Part of a small language model's weights: RMSNorm before and after each block, capped logits.
Each number is 500 + 40 x the weight over its row's rms, rounded and kept within 0 to 999. Layers, rows and columns count from 0. Numbers have three digits each. The size before them is the row's rms in percent of the matrix's.

# k: layer 2 attention key, 576x576, rms 0.0374, rows 337-383, columns 288-359
# q: layer 2 attention query, 576x576, rms 0.0379, rows 338-383, columns 288-359
# v: layer 2 attention value, 576x576, rms 0.0363, rows 320-363, columns 288-359
# o: layer 2 attention output (transposed), 576x576, rms 0.0359, rows 320-362, columns 288-359
k337 069:535514524524504530497423444574479552428523480502473487482445476464511505524539499445478511578582505562450518536476436489479478511491488477480544527590476574459534551454437520465458498528449469506490478500386513548558
q338 103:464452448556507503506496508530489469565474484465523475519506480549535453514486553466457491522453549557458507487518428482511504534503515537529447413435436453523533510480503498530456483424539498505487545487534483505489
k338 100:459545502417477466596520483474562453484496480498448486484477496459476508471535527455507577499528530467510494535508510482472530359517560484537516546530507562533458531435509445542485470493451514530439537510429473480499
q339 105:486483434458554496527484516500487505471527436555443521482460464534422403521423445491491483479534494506553443541482413508486536492454490417522516464441509526467479534526563609558554541513502438527535481480509487551448
k339 062:555583535541437462506535502450521537487445534499526543534491478491551451499486519511508560512471480517474538471457547460471487455588496559526490482539464508508550489472507524517404476417507517442554517516433453586572
q340 102:562513537493512522539464473439479551480556467444538532481504450462546458501558531527505452535455479497479498469569498534511537458507501488484452432453558459518385461576515468501529451507504531467497481535483512414448
k340 102:463568489456508537464485499523580492491544476472443466521527473504480485411483463511466600504540548507477457608509448530509459494478488482468511413431478515428553534471454579469462495624522511508555459522467525559489
q341 099:544485547461462520478477512497463481497529524527495440489502553525499552406551515482466520524497475514372488536593475390472515486550567433482481517394401532549511509521544451439497472510509519490482424524565505486534
k341 101:571528565447508499491498472528515520511474503460485507461563516582506453514445472538513477582494479502520512454512546512501507543525532556523463482556428528520508460531510512532537476443494519466487486486497468562456
q342 093:513543459503471519528435504523471521518491458509527480518503467449550496464511544453451495507545440522462493596461496485436471540500542567522501439537428494555457431438522521471463530453546561514400551490458529494527
k342 133:509496472454571538592507461509462440527549471468461525486433529525497530506482502526504533511536538466554424504543473565543486489508522535539450521453532492460485442523526559559556538500474494523481517487513525518452
q343 069:516408520478508512470452524429435503499509583539551501501517523531493480563518506487470518497515536531497565501469537451501503433527525447524453585563481515508564543472489465520545566495457490461551507528522483555445
k343 205:525577487455531556533513504524513466501499497462490542470492475539508505504478448506525524514534520459522424475552525557502494513474484510510482460460477464475453475467500549525525519471457487507515479493514554493433
q344 103:483481505504502466452478507548520503463523511485544511436543509557480424539520476450488502442471562518590488525455475454486452548600492568487503527499516554519477496533475461460566529454538474535454463526488453511464
k344 105:492476539560503573514524554465444479559506570528446461506434457465440562500503578491491546525498423495446498475502558493543486483427466493569465481516501490441507521497579505525497468479515550551529492467490556470516
q345 106:468556510549489530562466510571450446505474473529468464462511510463528425493507580505486543479467522523457507495552467512478475467558530462530470505464561558435526512538426536475463466493495593527579521462518452499521
k345 111:455522472503531534537543485452595495503486559514506539466469552493419561553470474520489527529534480524558469468483527418526501499448488503464502495512473494533533531451588534524605519473482468416483451466562535463441
q346 097:520515484525531506484566461588541487561605426479483485444520505479495496451547566511475428473486534508427482501515474489512504559513475461466526514569385510476528552515422511523494508449511460482504571547521547505530
k346 134:571514547449542571537519499476508526479527498474507558446453455504547515496408441527514558507541476468481465449597477517530514456527492444556509496464490493486479449563530547528527504551476504530507464500481481484439
q347 105:529509510424400488490476538575576393457529475437500498524437522468489483522469438473502569480536462477520481473469522508430482450566485484517598510469536454418483529513513533524488485497425503449563487484567440532461
k347 107:545446554522461546490519513469507567548460435492442508529516441519516485490446487575518529467444466528497494518538543438556492556468546509507458554522569491545480429443560509511485459465493547548461471549455518475416
q348 105:508568469505577501510448472559544483484463473434447580525473482477457440486422491504520486576461503470485407476448517523486416489469518461572524548463505537487372486448463469534513558588427511504480507542495526545543
k348 098:489483468484512455444517511526522542482495507521526504568417493476499523483533555493436478528507516525526475514452512545484412450495461475462532486517529477487598523506492436479483460476549520471504522543542343499550
q349 110:466536499498519487518497399505520515512513490496478455595498510490453493490546479470546580472560505525492539528571386576467536525442432494424466513523471395493469506536463573572510469491524503496470442465484514447503
k349 111:517429428477456468461485525474488488456512490500417443492511555451479512527443524469449498475469528488428508555452475454497500495452558505435524481439501534452490491407492535448442513507464549519500542526468451567612
q350 103:659492438534501536485492460517493499436482467518590457479469476463451526508482565446505496524498531494470474470508557459476620497424504555532455458498528484514507489535496465526509521514566551515545420540462520541532
k350 099:484526519489543487490450508544508477553456467470561528541464512533511464558555490463486535472500492528521456565543538540529461467444444474493449491447538417515492557449531521459561514528453449441443559532522506471417
q351 106:572491471496530506477507569471541525487523491488449511459489523442563467548490461487517482513448529583513539534598581494496492472520505430430456508508470483557455482526557503458572478617559442411575449598454491474523
k351 104:586532554541597522508534495513540545435474486496483519485495423615480498460462450486535483462473492494517413426526511580511532556445551548522503487473508504488479581488523616499486526513461491529564471459490570514468
q352 104:526464437538425449482370500476440510502498560541559446468540572448545498479612550478480552500447513503491570575491546475472511486538567503414493489561480464490560503499466431454515519519468479542511481532526486472511
k352 109:519478505543460451480515491422470517491517483638497507538500529498444528498510537449426469465484506463473551525459559472451497482549485419516515468550507505495524541528548451429454447561523447440515470541469493521551
q353 080:522474501468517478519480491485480478466438540399437496489486556481495476603501542494572520422468517512474528526461562520511491454504523483498491470474574535538531522495486504518509541541499499427439507520510418457530
k353 085:501514467450522502530490501483483511553449545579519528436531437508515485476528545551518534510578415514488493481533474488557575477537399481522553430570491512483496522578519507429466472563526458486467437449490530551534
q354 083:537568488457494532539560529508569530541495455553506537544505477528527492466446511561526450557552471446537414490505435528530479480481478563500502457494527470478395458478552538503502509501611488450494469551499541510507
k354 089:461519471486470559450520450502491542491482529446513499470512501524551472525509467494508553437451536537511449439572458569479535528477565516414543568517524458526503477507446569619592534481491552543548505472537464482449
q355 073:532487444535545431494517495537466532539501569512539551492477468506511524444532474514530529554437511506487509555554503486496549554552540480400441523498510471466528483570463456476521491450462554464519482522502513521517
k355 090:519492419524456534497432584522497525476524453454544451496473564470523480495543523524513462479480548496446586582505531467425538477434505530456516494444499514491499466386444504474512556526517555483511478487539496477546
q356 089:479431443523461473480434553546525545557547469464455553522520523487557529489531554528490507410464434482486455542520473412460551491579465484421467527565430545534553526467438525462500581453573536599506529478544470535540
k356 075:542491501557563493518489484507489498517522471557477568566510533506488463458548531519510457449515570474444554483474545488441433460504549481495522508495469530595548488503499452558474549509523530430494517525467477463603
q357 085:586524496456545463443502494496521480542519464487493568473493395491532543463488473489535552519490498565479412466554447563479580521494476497492437469483472504449507467511520459505524587478445542416501467469474542415507
k357 099:536413557494481571525481504436518585477470514502551415520444496482472473478457485497495448508440463486492545567487541501498529505577574511468557544519527534516544524497504491425556497472498501531509519508531469492464
q358 094:540491539536498533531553469492463518617455426582537537466469495564499521400503517517532445405499496529474477481487523479520527507498414501436561480437510501559434491530527485547480482505553446526484484576504537438515
k358 082:476575447517451564555483539479510465433537468461474563454455494551523475558459474461517574482521531477543467473589488473538479501449471445509461511471466503429443505443470573518495535468509465468556501497494557505442
q359 083:478510585514581476538483466496497414498488570557505521457527503500565447565472552519539547519497552589470504505470547507533453562502516534563475467526569538571534518490470525533484514527553531495545444485413465454467
k359 105:535426502498494440505520438556526541484578502548478484491516484489439557436447484516502429507490492550510440555330469516518545453619465534559487517492436475489533474515496500483514481518438449492529484549543438488467
q360 097:557448577505505517470559515565510564494488475511534570458515398492500466459432502474545529588549487468487539500454552499458555467593519490506490406539575498475453482481465487436425507452489475451494530530466524523498
k360 083:525528481453583511494571478520530511472505475476490497443566448474532480486477547581485486512456448475494483530507447460474533532518499500506490572486554481405502525479514594512559595446509494540462463504473542445500
q361 093:486494410421507434483570480457503489529525484525520486505590412525543535531487573431505443522529530539574544511539535463448444511492494518448428478445419528554474563535472546488527502495555519480538563552468489480485
k361 080:628511539484512583606509517450522508488481462465476504502545472532477488496547394578531538522489481491458441443534533529512520489469462505509480529515539461494449495525507517448568530474464550471490464457588540442392
q362 092:552515429465492479593500548559488465504483480471439437564523509449506465535465528574606513482462487473548592487473595499454513500513455573551476517521558480501527479530523591484504529468534512477477496477546531485529
k362 103:511415410520501445448525476494480532536529464552451498477451548450489453482528506444474441521442474542459467468501517553518546547482443431500522534513531552591559578400464483506510457497536458575469574509465444502513
q363 091:492521464497489470511458559516556438452515514526392479476480567465460454522467485493528541499514466555464575487578479497489512460463566454488492486519498522507423526486539521458486534455479499556472426508489455530555
k363 098:469457492566467520504527445519424487506488549528590446489534516491521505550492541512478444511424544473473487507482456452512520497476435488550526505555544521479574467447528471500480492496567539476538514509477540537556
q364 101:501460608515474519537485507442503565512577460490475451432479580554512519480439485533469481469501490482463491489476479493513415510482475435546472531545446452540510585568512531555466515544518513470450499478584473541487
k364 085:495524456517450511514489509507503447455467531501517487498535532532519475456516488529542480559569497429521500490518523475526476512494546525491426509523463528513497448481457470489550510469525470425479514532537529551443
q365 097:466433518483495479505572465464511475524495498483567513496495482554515554412507481494481506476515512467530466457515482549511554480437528517463451415544532492550506500475484459509546501395513566410527475569445537530493
k365 093:535518533493463533513478564461415546449532471459528505434523497422524479516500497475532571459456470512457469522492474466519472541532493541489555566510473518515456502474481515546533525452495486442564571474502558468432
q366 103:458488531466477424494476514498530514582519497516439488554533549498530501556504460572460547573468488435519483511461457524532467524550447495500491427540435586439546503486446433455466474452502503477476526542535545472512
k366 097:568523471519533512568512539454519508475468514526565448548526508460547537442524518522553442473461510489487488516578524596456502479447502455423560578529460511554484433505515563558551573513537405483544482511511408464626
q367 099:528492522526477504518512538551511440510480528473518446476443506494480514518533484456545427586486366471553432488513486453433554485426542534496561475458562493472486510497552441387518564476478455515472502451494487457396
k367 107:455408425449502509457513455519499555524490475556525605575528475498495463500497509531466501471529585460480490475457513492498466456522455512490467477497537568514545484542423468497451468510528502485504514539484472475553
q368 090:573510515494427532483488540489505513535502556519573445490487458566524507460407494451520539578562558475539542603539498422508507558465447511491541494588465515551507502565520482411534483482583497412608565503472536584574
k368 114:465464510460492478521434480519451462523556533451448542457413473455489534520468470551521494519431510464465443501513498508510490521508514557565474485431513460494471554504503540495568560471457503539461476533593578485504
q369 087:522433545547426534458536505544479538560386473517512530545532494527511602478545545512437438519429486472545431474443487490515489455489537517501546495570553473550484512521498523492447492556479554578475481494532499434535
k369 131:476494499493536508505553560495466486452450496433476541468523491552472524503501509533501558503493546492551479546514516547533472520444503514543441525479522482492433496464543549536539561429486485505545500507539508456420
q370 099:461522533529469475461482508509523491526449487469494508552526451535479522490516509499561567494411469561582459487495519436502515492549468500536547434526516471490465503483470478555472478555491470497457452545552491525465
k370 099:445431455497467487546436514505480452486447465504499455495481551511470466541517513438522428521469546440494473490544448449557482488466543591447511490502539542467527577481502484535461506504557580521528500520491432442506
q371 089:513495512487487551447472513487562550532533480483555520520538564471533455525508524493559544543490559433494480458511515496485511510488472454499505454550452500480482520514506625496503511527497522462520511513552534531461
k371 136:459472540560476417470452515478478491489518543532458415532488490480517515474452518537469471511451480498497529528523490534491458460541546511461519530471518482522505538572433454509496475521511549450478489493446446490515
q372 104:450538490382461461452507579563455452506495546476498426520498483456531502545485463512501507530483485575539453553556420540507497518515467518498569487420484541443525503481537539461445466519551481419532492537537492449539
k372 103:603480553550569535539468436428480595449418451478549465506566444434506428553563577515506472488488553491542538439495533507452482520535492487452513513552485447543485461506463532528565445488459491533437470525488522518471
q373 101:453481510434594469511461532550429508578516475520485533458496405484413506539462561537478490531526502519557513517505505522470489421471486440494472513486513461445553442500484537522525529566455466523508515511529509453425
k373 104:562509489477401490433519458512494485496461422476504464509555468448549527489485552498546465583468531509472501467399511442573502485528435492494423523492493493555476510485489480496504529464533494515498514512538491498569
q374 106:408519405545533512491478523515449492496509408507626483518409520499467489498551501491485549409475533494534456580514530484529555557490494518479549408530509421545471558519487518518549518524438511533436501502504543447491
k374 084:511469578417482586507500546464462506631503471462469564535545501443489489452533557489439536517476500489464510480532468480521491488546491565549537500505551556405480532523478445473506513421455528442515434519477473489503
q375 154:537560512443544532527556509498493526556520479490442571530522416584462478503503453536503512502563430517527470451491478562495532490467491485511496488480480460441455475477484582481489513485488470461521462502512558508447
k375 041:509473545569537462411483456439573535451513476458478442439483468484470409500425516467542445449449553530467525571474492481493589510535530490506536572541516448585462529434517522492585539509443488533475524509496503450607
q376 100:449557447448509497538530534497510442526521492463509501537535449463522520536537507440509500546494509525484491568506505459556456514488502453467476514438466476541486441467561484543502511443498466572611470424470512540522
k376 101:531495527450473415483461564492515546561547481499513553535500475464487480497537541534492459514525555554566525492480477581470510452522465463459554468537467416546553536552488489468538596509445472470450470522560499452501
q377 105:511531425543525493517507449471540522531529510531527455510513534529516468460415511501474524463519543523527560510445433524494477574519515450506449539526495509443511519512474429500467490508479514517453529454418485481492
k377 094:489523474488498445508508500537446476496511518486461498530476460468514514534563512447457564513480498563447513499494440415500459432514467514524515488483547516542433463489529549459482547531574528439518498513497490532503
q378 117:425567508520489530526562528532538477435502474510509521517475431572539509530425464564495506525479470475499459506543483509458501599469548504534566418538505514458428469483558517533511526477508452502538423502527549526499
k378 078:496472525521441456465459497456426545515464514500487469531476539439448535512526530480518430521486506518506555495466474483463478417521545549465550524476499507539543483563489439490441463538479523535511508492534423499570
q379 103:445538541460462492508516513472494468529530531483480463514528514519462535519452476503462483488531473532486446475469514479506557515484485543499510478479508542583548492521438501527510462503543489487458455601578488464516
k379 095:462522568488519499435469504434530542481448449490514500494466501478512480537553451501484433492399449546449481477538504457474576495519501472541520518632494505498457437472452526471555527514487518484540511521502525535531
q380 103:527500454476464531489479420532450475517488408501469461462448480483508518523521547553424561427519513500542496583468469495432511567503551467421470482459432516571533481532517454476556494480472460509485462526544514433540
k380 104:500511589487506525488505565485466482552504502472536479469515465524502457505456507486459513505490482526522609441479512628502487537506560519558497493585532529523492455506484497546457468533556538508448479476600556470490
q381 101:487490485496568497448531454534460489475508428493532515481541449542484497471525449493431479502524537525502534525424476532498498516526512545502581428484546495514466484535502493451537498519442502507544510487503449542532
k381 094:518521431476462481461488499497490481545504542505489548538546520436496510534475551522471494488506531463510458507529471479509520397476548449519420487450481556451468508532483549568449474476532528472491528474495491479481
q382 099:453443472521563535508598508534532507425518529456471488478478531537499440532513536539426521479476476522502501600454494537445429529472540548443509527470472498591462553488528484461525535479473457430447430494541459451534
k382 100:457460530573454497505497489457539586518479492500592509494472487405405590514429521475518510539463483448504530493548526553498523497526480488530454489536504483513493538585461524463502524511502475530527518489473476515548
q383 104:504520514504459540518551479519510498484507549499554492511433514548441572501479510514511532463633486537559476525533538477548515494453513538501477486461527452408528442519528487498494501478488513538450481477482483567437
k383 096:530542502451517404495447508522526492550481466548564459521469506496512542472618497466458468538508492545516609503462442544507491459546496471484577510544444531527500544547482491447475505542564521467500472499455518520588
v320 100:469523481460490523512486398480388500520516512522496507443557447473532439523518539429429525527469487468508552459455429535453552476471419474483540474503514534600548508465537480623492530493516495524499486490514532543536
o320 092:525458476477500508540443539463542527458497478460350512538411493510473587574496462503438473515474553546475449569534548547545462493514484533508462560471480499555527517476447630509508423479453496471496500516491557483460
v321 099:413501486461555501426527565538491490477527518542498500422508443475492481546520484452442470416519501518514440475524523468566529493488470477447483497485530545493474544515490527574548499541497503494580456543481542455518
o321 094:555420510512515489549539459547410556441544481531541479555466516532491527431520467431484539482470589485482470486511491533469565543507525593444555519560522442488464365480502508509510496490478450453508507458448496484421
v322 099:558473479473557519485427449499495517499490481522506540541450485521460553443567471501541536502540452509447534448549529460420443521484473498499504490524455457538468512495447512456552529496577462431520456520467521457458
o322 099:507419495473452495510520516468534454542498568514480592479537503438509495550466473538498533506489470393487522478487480500545465431500484480549451489464482558540466517517496487525497455459505516524470442453528457479464
v323 099:483524513557507527459527512511513459538602554490465527566552447474541498475563521463490520513509541524486508535560439438534477548412498515503494519496502530510469473462496447584474534493535588539543474517430492523572
o323 092:500466515604525505536473528452485509534562544498565564516572456515476549534503486461548524478509509518463468507579445541520489481512498556478465413501540521460487580522457523519508519503513485509463502422542579545551
v324 107:426487537466505556517497452449533523571516481456529543533611590492549548553451472495466560475484537493462531466474575462466525467502516484443435512466503568558507487589485507499485470504507472533478527554530563520470
o324 099:538545477534539500568528547397551453472555546453492535469485477535519411550499519525506467523535508521559449550485521528511450466488487486494529562442526501535474595503417463434464453544505506458434520513502460432499
v325 099:433461567549498494484438477533495466466538454507506500488508493491517515413459500502497433491518481563543446533537547495429473553501516510470483489433436485478528491497434495523577460391477491587507496504458568498524
o325 099:564482516416474453463513475532493519531538450570471460496521480484529462479568529517482458415529527549526529515568431573479546550573493555521449607544484510538444466496473463516529578469500528517505538503524449509493
v326 099:472493396522496533448549563436467522496468472607500519501472435577460568499490481514438527461510460465487507502471514485562522514453464469522510495481483494476470522470483532420417512505508441456561512548471564446483
o326 097:528557551522480505541578487574481453537495543487525487464499493522466500482471451488549533520451518533484407481426540502457491428506477535474476511492501475499524525455496474530466522513430514487486539490423547500481
v327 103:564515531507514494539508495504484434479458490475510487446513509519559491500447508459445595482493508481496492592487538474468495454468520551499498473477487435457499511555561476537473521517515551425526502458479519512481
o327 100:511546508502484514532439470497556501564510505513463474512530528559514488530525491479452484517543511505515568475428499515467432505476469493555529499518509498461542630508510452468519490478544486565491508502451487503440
v328 098:539450474517467545458549483491596519448493472485570520459508438439600423556535506396468549475494473471516491464448476506496569514558509520489517507488521463514505542491538492511457504476501464488547458428508459444534
o328 098:519527494473518495465499524472458540514465511510566552529483510519566545502510453509511411533435509450507522506492508543576440482448525529480556507436420467525468410512435435470509520544490511504499489467494491517391
v329 099:492476486492453454477539538467542523417443464526454500557500457488530540451532484448558469482545453460519517463513441423529534540502494567440524494448493486510547539526494457471527532549486476582462546507467517482501
o329 101:471549537467494506445536492426524519566551488423540476520485524457532577504522497516535517418588550435521465530535562516490478490527519533454474546492466459498509481474437524564481560559503499494541533449493450469551
v330 098:552524493505423574496525471477542452489530464510580458485524555456444603496461488515409577452455569503497510499486382550506483535530521449464508490505453575407514556491494484467432484435450468596483435533453465534502
o330 102:521480494498543553531451556567495527466545509508522434501500537459515523544543491529489407512426450516459479482574519495454499502510512433523508442517535524494447443440524512489575550484393512464466481544493523526552
v331 099:472531540528535543475431549541464515505531441470544504483522500529429426468499479504529490448497533523544503495486590525464465496472494448489453506465407482602519584498480493512485539433441437540502505514411517496569
o331 096:559522544466485494560483485511530425477525567520432540468530501519512414519517520500475508455489459466572446579500558462503506522526504521509501559439511545496533625474459487480519462547499528487491496476479465524535
v332 101:465521457491444582554501425488444560510451446490528499525534493523495554448500494491593536533532440439510476412529494549495547507488464538521540468515530460513514420500465501441574497472485450556453470429542499540508
o332 097:407456559470465521466505539438524519455547493479462535395470507504481540502491455516460477518535467508528498516501571490506492479582553497492572479467395577538511480548535493514451485540491557539525491551498524534461
v333 097:474524503565511539525481431557450448460536575451462477470541519576453507547490490498568516599541417444495540512422423524584490563461552517539596549533530578410474491498510550487546432455517529500519467504467528478456
o333 096:443507537557477551477531517489508475526543470511582438562455516568508459501549493491491607547526457490533477415599586434462528489499494497469529489563489452530462437472511530535540513477624526561551560470466542438559
v334 101:519505517476518481448521475531436508464454495506551499511419479493469563480505480490472490453527476477454514505548507542500498492482452575480509491505487458430456467471454442519501504522504441574445540551490455475556
o334 103:528528551486458451474502515528432513552500462512523464492553476465549463491483463427478449456543441470489566435512547481525520496580520453509559509426453496441486486501465438535527475453518517475497476501504510461606
v335 094:512463532501500542506502523512475485488497553488492390524535438539498497505501545560586531434445488517455495508562506429514566491541536547503448475526526524479517506501499510460531548495526553395505465436526473530524
o335 092:502464530515487492515581443593522479528413468445473484498451496519463473516578544562478502521491415476480482447462452528493439567506445529534477478516519504513492500486508519523499471491514542468556463524524462574585
v336 100:499445438520518516516472591527482505523539526508490425557450518536575575520549521401478478517497473468511520525541505537531481490450451494552496548494495439521491551461454432530562495480496554501499443549491528464486
o336 100:438465551544492451578507436536526514583469517552468605530423477449492493472439488501545570535515467476546519482499491477464511493479498473447502447534550546502510564478493407464504486516513458524467514487464512444508
v337 097:496483505506453496523535491537553467528476534503480561499505453500425493504511528545533502472484496520541542458519493499493555525456486580517554530453486502439440484453497476481453476472503497564596503479467526449526
o337 101:480576516455435537569459478561415513511500495458464482474516557531570548509479509468557532516540570513536491482495546474461503455522428453481460581493433437513486456572462430520519487536470528450577470468467579517527
v338 101:549499489570515488466536493488578579511618522493533507549501466605480521455459467545538440538493499465474464534535500518544513535545487496514499532441454531516523520545529514510512526453527510532450418467456457463490
o338 100:385459459541449472478527530498519456532552428497505518567430469471502538531550522547583496503561563457603485470533474503452529566412538523465467495583483481533535494496557508547436412467477472553503514576489472506532
v339 098:503465509469493527471455388530545509489502494495489487492498498582548491453523474385473539426475486488451508464460503458509426564477576511525533518471457488480480530491513558513515496601515525463523489559507564482528
o339 097:493463503499545510425480449468467608495555593501524479532470452486528593518500511472490466541538523533445484501548524588459460556511487540482544555529539485522523555469423525442496570524561547532499510440397592496438
v340 096:439464530580584499506508517475572576545447512460501459537490546499511498514493539532526467546513509531467480499448523497525476596534544500492460480514502438600473572547505543438447490504527542461492607501579538495466
o340 093:539477525506468478536528487489519418517494538485572607485608545468503454465468531514547482579522557447590484524501480538559463533552478479539489414490532491497490479476516501432484457548482508524556460539596463527438
v341 093:564530460463506515498521492400544452577440470517520536498475471459497547538533538530476502571458530434477476503506464523488428499538534495474473497573447578496517491556534542545477428545566506486468550497475516476472
o341 087:483463491513537460435477506448470459577454462474554504548449460543460467527493524456534552517434546435490509512463485479539581499454487519455488525513532485558524425490511475443514480463482508443462520475445515487507
v342 103:534511597519506489554508496477487499571544488488493538446550530573477448549478477575504544538444513465502535582451456462511557500500532518484505493450548503500484511513576510476517534496477429524454495453483487508524
o342 095:526529457606476463528558557528488519507497474481488505499526510583505481469456454507474505548511503487526511498485482533475505520516486499520485534530508493509468577455600557497462453473523505506537455544524542533538
v343 096:529486530486508463482513444466462502416485543553472510502510559478498535443489501491487499445538451502453452484448520475489415522475521542518515453537517486490504493584475476499506431520468474463518505508454501501528
o343 093:492442520468505501480495482513491498509543443528541520530486513494485548446505503487492538445509591520536484506532489526476493509455526535497570489528532501509473351565500522515468519475487532436501566541465436510520
v344 098:530510461525531496461473480483474505515596485460491474508559501507580509482492480460547531475583566472517488501469437469447528457496463537369519549436534550478566453506484481521484511552524456490466448463504502474473
o344 095:437559475445533449579528510547552493468512490519542485425470472524520443473499436564497505471541489563539461568472534439498421437461450530528502571540514566519497550451548554503468497466471517513490513508561513451476
v345 103:569525546564521482481504597501419539449545508546487497453499554409461589485475505499567461501546584497437453551542461468493492476528515455514527445461509470485527543548523467488497500551465510568521442477431519460504
o345 101:455492579502462470550461518589549525542467560516477498569463510460537521489499530505638479436483524553468543506522568448439470511490563551439528462451520507473472440523571482480484527562479501505462528558484480423429
v346 096:520483462531510490479521482475486499523508592426464499405503503489478465467500444490557502468489563446501552478511509511493606519522483435482489464490510480524550500597486520517522549478379583503450490496474503476530
o346 093:525524525510475493549504506484527483488512423456428498507473541513447495527465541491429459516481503501569528521505520503540393497508488564482480512490462535493513530457491505492501519500543437504457438525466515502481
v347 098:520511513517503447557513517450463431450495543510479451501430436429559574534561478420552510537449492442500494455507549522514505491531515506481540490489549499515485432485462538532501564550482508532490494511457529501520
o347 098:493556444417478520523495429513542536494495480453504492469579519471465534546526510546518522573475533462482461457482474481522495500498553500455464561544487465495507596463546489447574452531488492518521484455499506442471
v348 103:530501494548457493510549527480508522436555564452560492562469593459474596485494494534559522496514472472480521551478537461516471581504609541499478549460498530528451548515455556420478465452494486534509540529550463481542
o348 097:455509440518512449500510481493453540541501513505518555507474482440503515433483569467553503537546490553543474467560485516455562514478555543496443471552538488515505557496577440448522536474589459482501472568480459496533
v349 093:509541452535529535482430438457454586505595513427502515456502501501506433411494501527491558499491476432507494518479483563420499540524545474437445489495520525462481504507523499470509598491449476511469507410517483504491
o349 089:446567545400492437484468547528462568455543560525489550504509541492561420535486461511523487528467447499581493509486549463519395504427507529562476471497529531495506485541505515468462512547461523507521461529524431475480
v350 099:570523534521459514582511491556445495483529497459602483483453503493488569485511518530520571514498471562516507553521521532487519552528480516488495456550520481479536488559563501440498575429459473494463537528504475549515
o350 089:508611463408553521486422528564502465536423486448473477437470503507459507611522532554459457472487437512550508514466526393482384542553496515623490482472510482545518534469540522524539520470483504505574503497534476523482
v351 097:460483555457488515476440546481475514527576488570559560452499558564378449551483486477462458423498526519562544547455592546502567477485500451488469436496484515511506484500511500505474547486475445471521518549552543466450
o351 092:577459450557485524530481538569458503513472453483471490507516516494489509473495453457526528475481518505486532475431513538438555536581454505484527524472518510499555485434468500509485431469517437473514516504450477538506
v352 101:481470480488549554467531444532542472519480494475517458436423487475528503484486499530453490480480473570438470452422530501557508561531566524534445471539460486468461578489454512569502513520530560471511511490507521516496
o352 095:526507534578491482570550401521466500507493507477595514517523505457556446440546448498484444563546516409523485473471522487546507425568574477592523488461514504437453538518501519520522477464498490453527475521504567543484
v353 104:570478446464470510492463498563522604562508494496493554478528491461511462424474460503525527498514445483506514456501526515446538478487483498502521524509557484504471401500577546451470519509459513519470467549540522521557
o353 104:473541466519425538549442494504534500550522508466411527488567475461495539503511432540452511543498425550517554457494524497513469559501454541493463560542475484501478417431426446536509526507477488521540567494536490553602
v354 100:592500444495464405554504512532437511420580467534488497485497549441473538547510544553482538509534485531581473519525454533527510517561455506492510496517472503494508538548486513465535490446472508441465545473515491523427
o354 097:485464506493426442426383531565501388457510494498448520477474573548463505504470556592463467499480540438433562502575558467519438575475478478487529546479470504479480528478484566531532491462501556512544493517549465606523
v355 090:421464510507505534472538518545499455530542474498521548522441455510543485417479495461438502420436494570484502507553510531533526467487531477568498511560464445541447498555535482488421484447514480491535489487450502423530
o355 083:494414522586551475545515510491469517507535642482619482509523447499468515517499409443543452478541573428446526476474486534455533424533490575439498471507574433404547385544459458496517516519507498462477485477535517550458
v356 092:499523525551533466505509492512536504518480496496508517468499525576459552408428492511419549427431497508508467506524503447485508521525501485513523583476544547568472516427544443485491498469488534488484463546445472472528
o356 091:471491508496500507565494524539565564502515535484560482486458468487493551549511509445516528483473525577483485503491557535500459450452502549541518495518534522438559582515444504472548498485553508530461536521466568534502
v357 100:516490453532441527553495399529547538512446566508509521429472463552548529477513469458464462429506535507514493548564543502495517542512484486439547488536476450475533512542538495424517561499503484467519531441601481508532
o357 096:553542576446548496482479557466506438536517455491497486498458574445464584559497440546471407481507495521540467494505480460484429515466494580568513531485463507500464456470494560526529396520504474521534462520561458515470
v358 105:473503364488494545506494537498522497468558488532538507507584563525497423548496528515475542502465437485485470546567481513498497463515519477474420421483505585457488479509617411437498454493497504476466564504533543476534
o358 101:443545526484546463530461631518513452550458566532414557450459533439512456499473403528528529545484518494553471432520525597465431548460504458513528456485496478513477292463496460481571559526481516532509466537472519486394
v359 095:493522496460476505500508575483528584472533573522515429462577502461468468478416531467481519500417467514559518518469561541458522479573581371581511547541417500589496564489406440542468474517541529474534436480483519529517
o359 098:518498511532480533522456493519451490625491563566518517571543536503523504463527494513523506460475491505492509429476480518527507527513511463470493496505479433526571478537508484406552512447485506530448455493485466482482
v360 104:504493491527463520497481462473475466489612470481435498486535550426452461484410561486558482552522525472461522565557445485576627522515489457510439448461500540534486473584515512488422422486466451503465531481502437525501
o360 098:538553464562553508539467509523473415519440450505486499461417482509472458515453516495579462463564474569494526507487551516501518597473484470564534559552462472479491467503513601496560514500520506445524479602490511506510
v361 102:532452574512552541502440505508462495546511424534454483539462449513499535542421493490486544459449455475464479504527443497487430502465559465418481480488498502435425555489474570448494516501503455418467401531446552505459
o361 102:396503529491509578542529549501458584466477511529485500474488550477482449536455430529492554495435455581427486535520481460522451577489476427510558474423544566531459526494451467544509523462534532487519479530481519566484
v362 100:478496505565505524454499541523438508541481544518399488519483506490572533505516578453561589529540491466594466422586413458483480561555489502521612433532502524508477563500457505483461468521515569505485521573494483479567
o362 097:532503540472530494432484491446516440407476545457543499545460574512453470551568502526507464497481546500525517449514470436466463504485432444509522521443545530507549363509485543457483530484506537480483542535559459482516
v363 103:513478534477531470505511464460506557514520502430479520459469521514540527493477539525418492571423474630551492521557505490530503454520504476502503491519576460436512613451498521474549512426441506483496580511530499457507